From a checkpoint of a small transformer trained on Wikipedia.
Size: 11 layers, width 128, 4 heads of 32, MLP 448 SwiGLU, vocabulary 8192, 4.71M parameters.
Architecture: RMSNorm before each block, rotary positions, no biases in attention or MLP, untied embeddings.
Each number is 500 + 25 x the weight over the matrix's rms, rounded and kept within 0 to 999. Layers, rows and columns count from 0. Numbers have three digits each.

# down: layer 2 MLP down (transposed), 448x128, rms 0.0967, rows 288-407, columns 32-63
# gate: layer 2 MLP gate, 448x128, rms 0.11, rows 289-408, columns 32-63
# up: layer 2 MLP up, 448x128, rms 0.106, rows 289-408, columns 32-63
down288:495495481502444574476449536534461513522477495535497458567499506492521498472514506520459539522488
gate289:522488532477503520495527552512539504492517522513531510502538491486480504552477501526508474496467
up289:515519528485508489532502490467500475474501500484517496502542522555493506505544472472467545444493
down289:509500538472452494468547536448524505501519530512548467480520527480486455494515461474483495494505
gate290:468523468480506485468470494552509498520535506504473487473478564484465460540520494458438512471477
up290:483469458504512526553517503485506498503495481508533500515551464476510504502472460493503508493497
down290:492479487520515516533538514509498492526509502481531495439485497522498475478480486443513521497482
gate291:514494516484525498495502492473465515481512531475508504481503505463536505463529526517537545542497
up291:540507526492472568494549521488529525521449475495478540505494486473503508519471472459478449496517
down291:518497527489488498519564479435471504491515502499500517463512516474486485521489518514501487541514
gate292:511468472505485518529488517506497501548536470521482496529505526482498496498513498470480530503535
up292:521512522499475537526493541492484467503502492520482527526492552454508477510485499484523517476528
down292:517496487513575488497509527519469525486535511533489498518501468495508490555537500505511492496512
gate293:523481494519487477489501485532479509474520525491532521530529463486529503479513516521447488498496
up293:509507501454455485509493503487475475492478497503510499519484469503498507495578506496427500448503
down293:529452466549482455486462491539498575484504534525509544534524450494519465552499497491507473524481
gate294:470497498448458481524522477508525526485537520518481478493489517486504484474509506509493509517482
up294:492533520509512504499480511520484485517469522540525494502512524497484481489459497490472504511512
down294:452503466449482509484476508498469486517489473525474517489494517492504549488518509510453488493530
gate295:497477479495521515482496494501533525507488498514504485482495514516506506529492541481485487483496
up295:500523484517535465530487503466458500509531463529478486485510482495479521521513503504496493504453
down295:523496515503487508489500515522527518510465497496504518526500526523475491489493484527521456481522
gate296:485468526500466476510511514518497531539509543480490496473480527474462477519507515459504443483496
up296:478557477473494492494485465470510501506450496469554486525544529492505509478495468471503539469500
down296:488505428518478528507482492485471523514523505486473498512496470508500500507479464515490565493497
gate297:516508503544511529491490464481512513549471488487504505490462523556466552511485545485484464518459
up297:448460524508495491477545467511494461488536498469460503513494467468492514517501463465498504523520
down297:469532486479454524472468494523505522492432501522547467475506478484465508505506506493490495476532
gate298:498504494526488522507470456519499559520509507498514529492474499505474481525497534473486507540536
up298:516487476461489509471456536528541498489492498500502500486528519507479526482512515520493495543479
down298:467521518525450492504486479484483519496489464484483508511513502518488477494507490486516523460510
gate299:514448477470502481541485486536507505507450528454502496490494533504504478518463549471458488490471
up299:464507530526502525456528454497523546458437521537527511472487484523535456540533461550491504527539
down299:508509487520470483494509487499536502474546505523492452477481523501507475481518474527454513497562
gate300:449537492532528520534523536484465513519452513499482464483531538516555453455474524504511508523500
up300:495511484523514517516557482512502482531454489520528517486480516468504510496499480481526515510488
down300:513514521511559500500465490487522501491518522513541517455511526498451538514485500505478464525493
gate301:516506457538484504531498440482545518529506508432518532498519494541470498509473489495455531519469
up301:509526481551496474493522449473525469503487497518543514503523472506507488491485484531482525506469
down301:495517517520517503489522501515468529497472520543487482492468499462546491489472505516505497476541
gate302:507508496533484460519510491544488513520501481510484479478507478519498522500514523472525504486495
up302:484475483485474474503499494503510488490513519473475479517528487470510525479507468505508502490515
down302:514491501499536501489517524498521546490506514487506512510467535504546513492532506505486516487479
gate303:538521493478499459493486445518513472521489461521507487466464528525479507515525483551484510456498
up303:516465519505524490473528449473499440477510510505487472501473503490543511513484508495488462503568
down303:528489485530519498488472517526511514491497530489534488498480493470489489507490573448493497474499
gate304:504489516507490546549496462512502514540476502479517531489497508525507499518468488470477527498508
up304:514503482494533520492517437501494441512459486499568506533504488466481535509508476456431460544448
down304:519484509514474500481522483527457476555475544470543528525510495514469546508490469502485508486484
gate305:473450521531492495496503523473501487488511478524501563507454514510513520506544458519493498525501
up305:489476410474510482499457477539505540490474509458536489501537515489517492478477510545504484475496
down305:507496504456480470477458495460483505479484514465510517503542494499505474487490507481498482483512
gate306:494516541505483492509486499499541507500526481515445549483535514495490499481519490498498479528500
up306:512499496531506501502495468496483469521520532507513502556493457522534460488521543520497530448495
down306:510477451522511525483539467485443487493461490463515477499470534483499490506516523540468513488501
gate307:472474530506485511483482475540532479490466506511527473482457497514491520477495466474513496500523
up307:506487467502519484521531496492478482497543505460503528503552517496448496508529491466508448514503
down307:489474523501498477452475527511502489528515489497518499486488498514485494532516487509501500543493
gate308:461548508531498496507527510515517539528488516520527520517538530436461512486454504471458508458488
up308:460546535516489494507483502518489501558498531504489498502498469462487520497471486480504467453477
down308:517503548507500504533497519530516520490480491481541530522469471484485527527490495515488484490495
gate309:470510495523469493506503533474470497495466488451500511519515494507533529476484531514488496486519
up309:499547446501522513502478480497477466486525491548524526515557513501510489499530509513507487467475
down309:478518577480515519476441504487518523506443528522497483478502549484489463459539499494482492516545
gate310:472513475501515481536498497479470501502538558505511487465495485488461494502502543547490511503497
up310:518484553479465493476489480517520520504480496428529523539518499520475505475468473529507479537516
down310:485481479516481521511481482540502509490535457498497491505527476534502522554490493508498484487524
gate311:521512465511512484518485468521497534516495480486473474450482546490462491502521540532498470487516
up311:513509505504513497518523465483454513475490499514463471514516527478550519518501492532498520471519
down311:459489505508557508539526529481475490526476503475507511538478479520524491481464479521507458499492
gate312:503506507538516501510488540491475530498524478534506516505479488492510502518553477497518501506490
up312:502485468476503520516494507478522508497468552481487519509507531460502489487489510500521510464511
down312:498529494475500488519482482487508490515504487482534499495475527520488480490507537509494459502516
gate313:452467496544515488470485423539493467494492498515526484516521504491496523469524523501461506501539
up313:522480496488488520510436559456535516509496534475471507486528511468480470518480531503505487490445
down313:485501501489484528504507519503508533504503516505479468457491482515452473507474512530493484521477
gate314:498493462510499550518475485486513464489507508518533563473515499485505526456487522524513518472483
up314:529495503496490537508521502502514480455471534501498535499500494500535529516521530453504509519481
down314:499500511525504485475477492458507465494493503476503518482469510516520527505477510503498484509525
gate315:502530510505512477488498467495515548483512490524514495454489535513491491532468507489482494518478
up315:504505479515508517483483490475504500461478498505489492452496501528481497508511487492496493504524
down315:504492505487523489521473489486492499476527495481481509478484478499526502476509497500486488519509
gate316:519454566479494504463539498470504516481493500498493507499460524494506504524524494510460522499518
up316:521518512441518518473448511498478528472533482530480517536474499491518527469515471527507471501503
down316:465497559500521487529467497527467432509521537505560539443524486506504445521499497527553524540498
gate317:493482502500493475462537515496524502514514507449520475535481533458460538479546487529508531448510
up317:446460484534505496511491472478489521527469447556497447478521525502535444509535481507530551471486
down317:543501468529484506494548508454482506490488538476491521518517531527497481523468540487501529462479
gate318:493512494490490466535513503490494533501454489465509502503487504519505502544505537468485516528538
up318:484522486529497501438482514518479499473520503525510479523523493494540468519460523540502512433522
down318:501509495508451475485515513494517513535508509515463462508527464471467504480531496474533526496504
gate319:503562510501482514542529443503518453506493491530510501492516490479504500495529510479493506517485
up319:518514498486467500550533482509497487496495500520523493515519494498531505524476514498474523487495
down319:479514506476537499479528542495505497497472498503521466522515502511530509462507472504521535519517
gate320:523543520511529503528530473481478501469470524489515492490508500487488519509487511502519513459471
up320:439508487464458483539467492523474474484503501535517517467510500526500458504510485517499480528495
down320:497490506473473499515506557496469523493494471482489496466538503515480481497545533507507506561493
gate321:505501504481531482483524547477507544505509505462493480494501562490501512503506484479476465538524
up321:508478489480504467512493509506519491539526476489503513489501499501495492510496506515469489475516
down321:517464500513464504502507522472515515535500504483492524528481480496500492534522491495449482481497
gate322:507450506484477547460443506474491473548503506463478501545450462512461504443497502485469462456493
up322:493546474485507487526518466526524551474496446544538465442514547464489485539546472506491529531500
down322:509483478501409538498490493468546516511486492469477492536453519513498483524533499526466457496502
gate323:519496505470503484496526501471561564539541526466490520483484513472471487505496483484496536501501
up323:487529507495500522528430516509475491484527505533525494498531507516512479517505519543484499511551
down323:508498497495459513521493498487522484509530500471482514472520511507486506486519492485494500524514
gate324:527452513481486505525518496500508478532440518539523470443505562444455534531507494474477476514491
up324:477527480514520482495492503537467538529468502524472520507486483519508479519479499522514520471519
down324:469538505525502531512445506536488551525495505513504494508500514507507503510488463496526516477499
gate325:425475522474485497492443503531457471502513479419483497496452501553472484479499485468461481499570
up325:475476497546476528448470470492542496501459537506515488474501503456489517559494519548517464511501
down325:493490488512513486449448495530529495512468499525513503496500488487474515504499474524489492448489
gate326:447460507490504527475467543462461472504468485528517531483504477488495500486520480491464530460489
up326:513538486536498525486466498452526502512476447547549489469517500502475447498466544523515510508500
down326:530457484575592533511509494497510480516500479462501506519517487456481498504518496486518510582509
gate327:470467533494482513536469534477522531466509512524506511520464509479499462459510468492452534466530
up327:495482548485499537484545526507513498462491533541527514518458486497486510487479454463457532466508
down327:485485537515529493513538488513494526495501506465539485514460490485535495514481530504532489571513
gate328:511504551465492495508506495444507540514511430521516472475470484467443486541487491505507517526515
up328:504489483519491476485531500530515502502469526488514510487480534464512489475508518459518455486522
down328:508491487477474481485504510518488475514521523484514502472523563506473527485447505492463499458490
gate329:513501509470506467484521521489533454541491485447457550500456514482514503438511504444508543502531
up329:491528546453497473487509505465489453521533532452493564518509490498495507451511432445493484490517
down329:538474458534570485490530521496503510534515494510467498525427475538528505507470503508513493499479
gate330:522532497486461476530509506538487500512539514501487521486520536479434473524533497490464494466493
up330:503495495476521486500475429492505515521487518438540504480489490507480491542470499483525521476508
down330:483476448494486509476477444495522499497505509438510477496478496495493480520478492499501504480471
gate331:474531474510508509495506518539507469498498533513422503491500499499485494485465524540478470454489
up331:490471525511490486557549497474520522543502508486547464471452529517477490527493507454492523527508
down331:511496498500433501461477512543476506488518493511472499440492464493442502525506469463509496486519
gate332:511550550482504523471484497506488521550473525513496517517491501499512527534509515487520482487522
up332:502512520530489520489492523467452479482469552507486491534549456519498492501471505548481503523470
down332:483490533493507464477523495468508481512488485502508500503491508550492505505493461453485508508536
gate333:503498501530504478495471503492488510454522459502455516443501525507456487536479485493514479507517
up333:494511502475517481476515513538473522511517497453496524502514512474544489518493539548531481538517
down333:499494448502478484519486494486525494513488523457492488519526510454486492485533502503570499496517
gate334:515498457504496487512478471437499499467551510491506476499485502506483468473537478532464497510523
up334:501501484508510483498515510500514494443505493480497474463483484451473533467543484527488451502553
down334:503510529482506505502490486550475491526493514518470491513500486541495475490495500483520505487470
gate335:536437523488467491503528520494535466507527536513450517480510478463475497471531425463513472512506
up335:499469502460470481532450547529480478477543497520468466427515496467506402502513504470545518483472
down335:515499549532528504480564521501483503531456511526511500471506542526498523518450514504510487485461
gate336:498479477496503503475496487509472493464478491511528497529468451532505496487507552534471462505523
up336:508501488483482483511461486447457529497548471533560482498504508521468489431487539542451509474466
down336:521509552477554499543491507495514501489470562500459513472519478504523512490490500488521507484497
gate337:511501514513502491547466464517517527492523473522537484491511497481489483512532486538473523487521
up337:518514490515517482531508496521530493503535450496527462493516511535482461522519512490486546537512
down337:532487503484511522527533493508471481492491498502513524510558487504559491538513516456528524505494
gate338:483476488487494493512508499493527524527510456517513471482474501535482517495515521505473526486494
up338:482522469512526513453538526467519516482481510495509536483538534523492523513477494475486474515508
down338:491462496488470495516472540513515500518504480513506487532452518467527483485529525482516518493548
gate339:559494526475493518484511475522497515466496531463511494451505514505499496523531505475520487490513
up339:512471507494503500497529486532507521464466510512455489497477490523515480554529512489502479470482
down339:469492505480479520476522486548549524478485494509477488487479531492510494485481526515503471490494
gate340:473491496466496486523504522527531467482523512506508497520502443531502502486489476484472500493515
up340:477474471476507485478501449545467494525522520490495502441507513515450484503503451484476477467512
down340:477504531518495528504494543513518456517508505483512492448536467508492483511535464515530479492546
gate341:515462475514482528484571485471540449483492533524472484502534530417457572535539441449533533530472
up341:529551486511497557446549512471511455516545455530551496508529476479498547501490484539452486521545
down341:514532473445521490448477481509524474547509502573543512496482527489498511514481428478539528570557
gate342:475498501468520472477475513515506490504531542463497545486492495464497509507505493507461541466493
up342:487509522471501496527465486468478455513524481516487501492513522485498505498523462507520485471489
down342:515526517491465488526534492462484496508455479462481500504536470511531469486488526526511496433486
gate343:496488491517502463515501528527480480514529548508489502507493520535477503507493518510507495487517
up343:475511497515501500457474479454504501511497514497486494515474509513489542465515511521496475480537
down343:499511472472500496490519513543487501468488510514518496485497518496481505496464474492513516514471
gate344:503469499489479496510495522461475483502533481553528499471477504492467510491455502504503512511475
up344:489514497513499483472544498537479526499541495487482499540523536500524524463530514539470514517513
down344:484513471548458487494510532500499532491498537468495532502507511530512472514490515517515496545504
gate345:521461477522502466533537499517550525467489506515514538488526501476490521519559545488441565477464
up345:455483482503508522482490480516464470481461493507498481492521493521488529477502444498496482491489
down345:486501503507556543530503507511481438540499470466521488480511509504504505523516453510498437518519
gate346:524509503510500530515484545498503469536510557496538481514504518492469498459450506463506502472527
up346:517466503455504528463500503495524433554493493455514504477488528484439527485495497452540485511499
down346:476526477449474513463478527471487457527476509490497493496506502472515508474474475408569475515507
gate347:493503491485485507506515481496500503515490468477500512481465468533500462498506470489522500489499
up347:514514509510513489485519505510510507521483502495497495493520525486500501506500509482527507506511
down347:489494499502507534503470479473536488500483490507498532491493480509535497507478489483491501499488
gate348:520479533524481553514511476511558513539545475506471537496488497462509492546514477480490474474511
up348:508544495514507485489480511474496472492477498510511500500534516507504460474494497485530517528509
down348:480509557498458487500502492466491499539497503515494509494521516538516458493486507511448498541502
gate349:531501516522529476525486491480514524494512469510515493502490523475491512507524467523500480488519
up349:529526489550489456506502513490474490499523514509472514499509522549516496503444470499497489519514
down349:527486494496442528476497500484494526473522495547491511492498500535497487514447508517492460520430
gate350:528478483473530491500525451502501502512495453519429473503532503500457521529542469494449558552494
up350:470500505509502504539483524520511494477530492513467506451498540484453534502488528437521493509528
down350:529482493518522487527520537542514538464493489509486495494557527535479544481515499454481539505493
gate351:517494522470536498432473568534483477473529498495478472522497504444503526505473467508489442538530
up351:536500488499503486508494423466522506480514465463522524470473539498515522502525512533551488538471
down351:496468460487518520501499484518521482499489491523470471496476535477477517466549458462475506520510
gate352:483503517456508481527515526515515494510503528465499517525494538470525562518492481514495520505500
up352:472461503518530487492524487468514521464499481498506436502497501539506486495525481488534516477506
down352:485501501524447505503517463466504517489507523443492514487503499483484458499491532505528513471485
gate353:509483511502517523519473480508520519493476502528488528509486519479487503525471505489454546500488
up353:504490497549452519498552492486522504501477481519539479501498506496480541509469539569486481525517
down353:452508465524551501474488472468490507509467492519488520466445484519474479498481534524486499459502
gate354:507491502515506512467502498506488502482510472482529496477480475527509493506499533503473459489503
up354:530531487508470498517510503501481465447492521467455536511500481512515507535481506526501512525513
down354:538453497520474482509510503508492488506484518469466527487439483513497500491479488477515480507507
gate355:454494479513497537508521509470452454497462511524483519496542514549517448528481534537491542494516
up355:483490509539511540461512501466460494536468521526551526463508489466480478510494463540470521498482
down355:489469515516493443521551521494543504537519475515455522502489518537508540518521483485569506472514
gate356:501525539491495514479532466506500510479513494485465579515438541470528520520487500517457499543514
up356:432494494468516497451536465507463431497522534500544465527476497454488439532512474532472509480517
down356:488489495481527500446510536520475483513547481494539474540521484471554465544497502512452423479488
gate357:505538521487527522485496485461480512489523464511566484514499511505470481511460504515526575454504
up357:509553496519493515488548524485544528510513517443484469500510531518481443497464463486516486555458
down357:515514506510517478498517440537551529512540474495458518522523564472486507482502501510485520527533
gate358:495505532504510512518509504514476548519533498490440497494489538456492469511514478489510524452479
up358:515574517509498515521499453508511544500543469506515475474505502526489472516474490484494493537506
down358:505513512522508492510481496498565525536504476510514474498520460499486509497503461456486492564493
gate359:523526474458521479544506469533510512483509505551475484488514512501531500488484509494527506489513
up359:523463473515512551501493547503515518477469471477488482484483492556501481516535510497502489495499
down359:480524476528524525538475486479495555504477496510467529488499494507488496497492522476496489486498
gate360:492512507521543543510533500481489533512524507529498490475476459490498492513502496525493523461490
up360:519485509519516494512480500511512512495508468513496472483485499480530457506523490526478516477463
down360:512499494520533497515555522489484479521510504499484488515481507516479511520511505501519483514510
gate361:523513522473506466535497475455527516514528499484493497485512511515490486510536485505494552496516
up361:497496489488504513501500503491524478487473469484522485480487514490500483472491507549508493494502
down361:524523468510508445490463514466486499468543511519504459498574470492493483496500505519536501497497
gate362:508488471456500488503497504503523493511508523472496502488483499544460490513514538523471479491517
up362:516516503503474507539499503503520496483503503499454501497492493483475483486507464504483512478486
down362:532496478495486522531474508487502505492526498496479505487470490512485489495487501507491495512484
gate363:467490535461532514488550494502523494505527480477527491540489513494527490514525495496531531438480
up363:492511502469463510514489512504480538457457467531497532479470477460498494510513528511496505512491
down363:498474521476459479492507524501537498420475510520502527508486510469510488481503496505467493535483
gate364:482544511490469521490463477511510548460501478476477478474436488456509486471540458500492507492526
up364:425489502531490450520464487536506482520481573467530482511464481472552507449511459550522515508531
down364:482472532512530429463495488485500475484444485549518518528533479523525480487498509492467476488492
gate365:484484518521494537530483523482482532512466499485516496521505492456468476517485546522487531463483
up365:485516454523479519475521470516517474490483519520482539509518496537515499507502525520509544497470
down365:512476510530537477477500534506519517539457497533485500463497490507501471466495528501483523487511
gate366:465517456578504530531516488533506516543517465535547512460535511518459488519510474530476488530513
up366:431514493539489505546507494542496521561529555521546499516515480535516483495517472508526506526518
down366:488499547448482516517519506516431484534485507507483512509506456483532496506499499508500489514501
gate367:526504486482525526518505489488532507498463514519493503476505503502460517517501467483536520489529
up367:471498491513528489508553471514544481469493520505505526549524505499508497525526468507483528513536
down367:476495512493500509488461526501491521470488463515499538469531475501513486499514458496502539528536
gate368:489532507521516504499515495498487499525478478513481527513511512459508506489528525500521476516515
up368:489494466474505525512498488478484491521488516496535484502546471507498492516458523532467505515506
down368:521511532527462499490547520486504522495490481516481504530471507512492504480506485472495491492506
gate369:528520508468545480517481509528502565537535515464444468514477529520513481502542511519520522508492
up369:519475461481507498503537476522535507496493515463504483484522547484490490530507459522516494545452
down369:549505521478484545539478460481491527528492494502479492504477499527488506520507526528516527492469
gate370:480480507528491507476528486520478497545451487501536522528502499504500497543489498531518526491547
up370:515524535490496475499490516502481497518517545507487503528523531486491527480466497471530471501525
down370:528486540499465510488502504453497466508538513493509508473504499480529509511495490506539523498504
gate371:519496553536487476504507482452495545499536474557511542460510503529488512492500493513555511567536
up371:490502483497521425542449528452435544534511534476488524506520532517495541507470499510499500519483
down371:477488440510480479462502487493455521496490482535489493507531472456471512506529463454503462507479
gate372:561485521503518465549508449454519475516530522489489470506501559507469517536496534464428518484437
up372:496484509499507491515492497482547525476514521499514447483481545525487519504474536498495487504442
down372:543493532476542500545515483532526475478482482514503522523500495500537553540515498476483516514432
gate373:491488527471509468474455499533509523492506515503479471489472488523449512499505498507509459476492
up373:482529522495519467484470511494462508472523515502498517489498477534502524472477456528521498486518
down373:513499486492597484486506501474493477483511522477521508460494473503490489503495486526508536509544
gate374:514473454517475520542523514533462489547504483476476494509492530484499511491496488505473512494515
up374:497481465504499503516517494529433464525501501457479528527483525464509483500500479511480513503500
down374:483505470486516470509458488483442470508516519478525497498493490493518525501526512510514519506511
gate375:469553513508494525479529505461477546491474505483519501453498548517474538507490473477476478504469
up375:476492510526506494532531496477527514507433477486567493480515514527499512549470482466493498513530
down375:490520507518486499519530497492490482482481505519518498473472488533474498542496497513468486544486
gate376:534463542486502509488507519485553476501498507498506505442492498488435496518533478449503478548467
up376:447491461531481509490522485487484504511504521532513482529496496486531470516517540533506501487503
down376:433499458518498523466481453516480502489520503509497485533485486490484457493509499489489538512499
gate377:531442533438483540486538468504568485491516520470558504527522524493454487482473512485468509490444
up377:532529443454478495512517528483480535522545484424473525524477498480536518500492489521500535541508
down377:524493509480508520472469483520524486521528495510503496498495461490460536462494455523541491528505
gate378:475498457501510530502488524525532496491488493514541502507454475512488482487495527494476495519489
up378:495463544485479467488483456489462493488533519507464489487534478502503551469510462507499524478506
down378:472518506536499489495503509477514484491494491496522507449464518505479495503500516518498504524530
gate379:500472499474512509505535573496494504511509523487497517480518509499504518475508477496491460528570
up379:505471505496550504522538461424507534493548502511540507523466498449562522515511490540498507493481
down379:536498508513502504527491442490510494514521505521486447485495507511505511489489522540508556506469
gate380:502481494503497489573509430474516527477507497511538515511500497527505473485484465505514494447529
up380:520509494520480536446495500546515457485433480507482450443460514454464572515567531506444506520483
down380:464505446506542488525457449502507474486503465485496463490478466502464473450492419502482501467500
gate381:500475519501507456541508487474486522494529513481470529519516538508462492496503477505478505548494
up381:483527531467515507469541519555478505494494519466503500495507507496496477522520487475538531510519
down381:514493548498445499505525495552501495512504514469489479510457481524504531447497472477492475513507
gate382:471494515511525533539500492495533482509498521511518515524475507498468494529502478486511497520463
up382:527501501511512487508497504489464463475511490465463467520491516491485502507528512477465491476510
down382:500460488479523476501477497507489458492508530499512486450504517476482513484520497481475480481474
gate383:525505507490495490545424510434539535536558463502475464512532508564508469472501524518512525465555
up383:490492526488489509490494448518498494470489500449505526513492507466473550506512479541476522477472
down383:537494507498530488481395500447530505504505526518473487472526502506459499503516521517533458519488
gate384:524484488451516466518488492505452524501554507472465519527501511507525532462490499501505530533567
up384:485473512480516460516506482498485514480536526487481462472500530526484470500492531476523511495513
down384:510491486522531507497503549489471514541499512476472500528482483489510500501501460494489519492542
gate385:493518469482468504500478507519518474474493473513515489520512476456468514483526506484505524484461
up385:466513505470497484465490497495515442476501497486496547520505474474489495486491488461558519506507
down385:512525516489521507526493512513511464482491501483489524562450454477517501487476519492504511473489
gate386:516468498511472508513513457518555471507522498484490488488493519471463493511528499469503454472487
up386:503516524554513484483517477485518540512464541487512522464488467461487540504536492475517486469506
down386:491480545496522514504502501494503523526496481509508523523486478516545521493519561505488512499514
gate387:490497490467431477490501504513475531518528511479493507508530536477483511492518476513511477472511
up387:470481485544514490452495514485491483512525493496529507490521491495531452503488506511504498503529
down387:512509489522468507460543511478521481514519483474523510476521497513510486504531477522504481498511
gate388:510461530456548480470523496524540487503472463478495531494476511496527550476499516513472460501485
up388:511504534441536534501487527487540466500478475484523512527485553507530549509510519516489522510502
down388:472554510512525492524484465485473438503523491510507484505510488490502493484530482496497490480544
gate389:530491535530487489477488484554495548523520489507468506543462488559498516471544499532447539472494
up389:543504557539465479497524550526437494494515520502512572519516475509494517508514487459516470530487
down389:505463512537529483502500509547504508559531483516511497553475496546547484513478526480483545491532
gate390:517518485453516555454523501459513469464474499542491476519507484490506513494573503488488507533487
up390:493526523456496571510492496518505493506487530522494516496492442506491473492531525475480534506512
down390:545545473511507480450530484471521558519516475527478509499507488507533530512482556488524505518489
gate391:528504514434519476540485504495503522516498569460511511517465546495478536513483487466504492497501
up391:478505525513472511499497498491539453495536476508488509486495425504502458520513487518508449501512
down391:501551485469485454494521531493537527488533547470469486525512470490508464481450495506499479533503
gate392:488506495450498532482487492471474520488495483508522496491515485451470494482482506496485500527511
up392:466522479519502503515557519495494495504497516461492494499498558526546511484524530504495550517509
down392:505484484524565510528496499523551529517465514528517492473481542565520498506526533491491529502501
gate393:540465501518521523476490506449570528475503528475490493508547517486477458465498502472522477525485
up393:550508504520547479518462505451530501510503485491468521488490481474500446502520489505510506496502
down393:556478499516495473538493537470487486502502494541504510539486534467523573499526561498488457528455
gate394:454558540492500461503538469530446547493512508529467526509493497483479489493524476477503546510525
up394:515551534528482444475538448549508510500527470492504450499445520469519456512527501487516507502535
down394:493498531539527463459520476497520517537523497525521517513485553456533519490475525501521476567536
gate395:500486529563529472448560443515505498503475490516541437512460522511517466486555483473477541516482
up395:496476548492500566491527452544503518526496490469487455527481543517507474495556517473475503493486
down395:515527498489531542501543469576504493494473466526542488560510472547525516476488578480444494512493
gate396:565515489517476522492484475439472559486472475523516560499514514457491521481526520532451503493486
up396:541489516495499469489502494423441557488478484567516512510529524490492566485524498517471501509498
down396:520485508461563513500498466468479495488477504509507539497531460476498549509518469483442525511478
gate397:461499525485489477505461524462476510503537524476493510470492489493461499505474447495519475454504
up397:506509493527501474539484491464492482520520488477473540484489523520522486468462502520566508512548
down397:498527463510490483496519507541495476494471487502534476500510482495538506509493497491498516538485
gate398:501480487494511462515504484500508502528515470497505485507475494517486504460510538472497513530516
up398:493488481506476516496508495501492494528498496513523515481501502508486528478481498494485524501490
down398:493498529502511481493510497483492485479489500499508504502498509497498504518517502493515514504509
gate399:512487479492499502493496529511527541517519489499504469484512510492472501537462502458503502480510
up399:455531528522513492447497534488498487455519498515513480513498466495519507517505501530528468472535
down399:476516512531468508496478474475480473500516537512514491514488501515556496487542516531490503477529
gate400:548489516490510497481545514479529524509544506484483502492523517486465511514506539487485464526510
up400:505534487505454539528463465504501508539498492497496515517480480511460442508494483508497519480482
down400:494517501502436503552498475483491505518498484468490524482513509494491514546501477489521471468478
gate401:426487508474500512464496472491472492510487493521524472513540483460522512528457476497514506498492
up401:502513499511513489528559514518505493522500518478552531492479482502519491492501533484505502563536
down401:543473472501503491539518520502509547489524520488522483493540504461533509481487507537478476509509
gate402:524512514470546510471500491519528515519506540443483463504524504492486469503501457519479504501455
up402:539484478496515502486475511513499508488441531517500471463509507511498521522517495533482515513437
down402:459502479519482499502492522478481458468519526520476495499486487462543469553544508524519492509520
gate403:496526478499476461511510455464553536537561502511510527466506512500482496542541453490518499500518
up403:497491503500507492501470490474499502512518467500530487517565465516492477462519486523466459477481
down403:512442517505484505510532458485467495522512469499527527459455504516467539578494471499495503514471
gate404:504516524530483500468546470495474493475529474515522517497538502474517477480498494522535521490539
up404:524496478494480530508474505539478512452521490520520479476508476511526498484463511488507499484521
down404:491494497507523503504467485524486467448469481490527524527478448525538462453531488461465488500500
gate405:485487473491476553484504490505484528496473525539512502501495523487486510492493512516500502505500
up405:493502502509492535508495506490511514470448510495510484521517508480532534496514493505471496511512
down405:512486496516534499536545500508532479490515487491489515498494483466545521500502508500508496515515
gate406:496526525453509479491534532491477490529487475459476496527507470526515472460518507520509470478550
up406:478502480496485461501533514524470481531513494473453500485502483497520470498510531462528507481514
down406:505482501476483527531482478489507507482499506493482491490488471497531477433481540512496487509491
gate407:506523482556516507456566449493492537491497488497484502527492512506514511517514513526489512505517
up407:496504496458528462493451483455463487524506511505502550518519487539530469479505548519525495500500
down407:541463578506508464454459573452513497517483530487492507495467487544477484520477506457528489524474
gate408:472493475441500531496546521504525462514507553494500488484500479432472512539456491425571462519527
up408:548514464500493455544485539511500509484513522433494468525465502507498474451509502507554537487473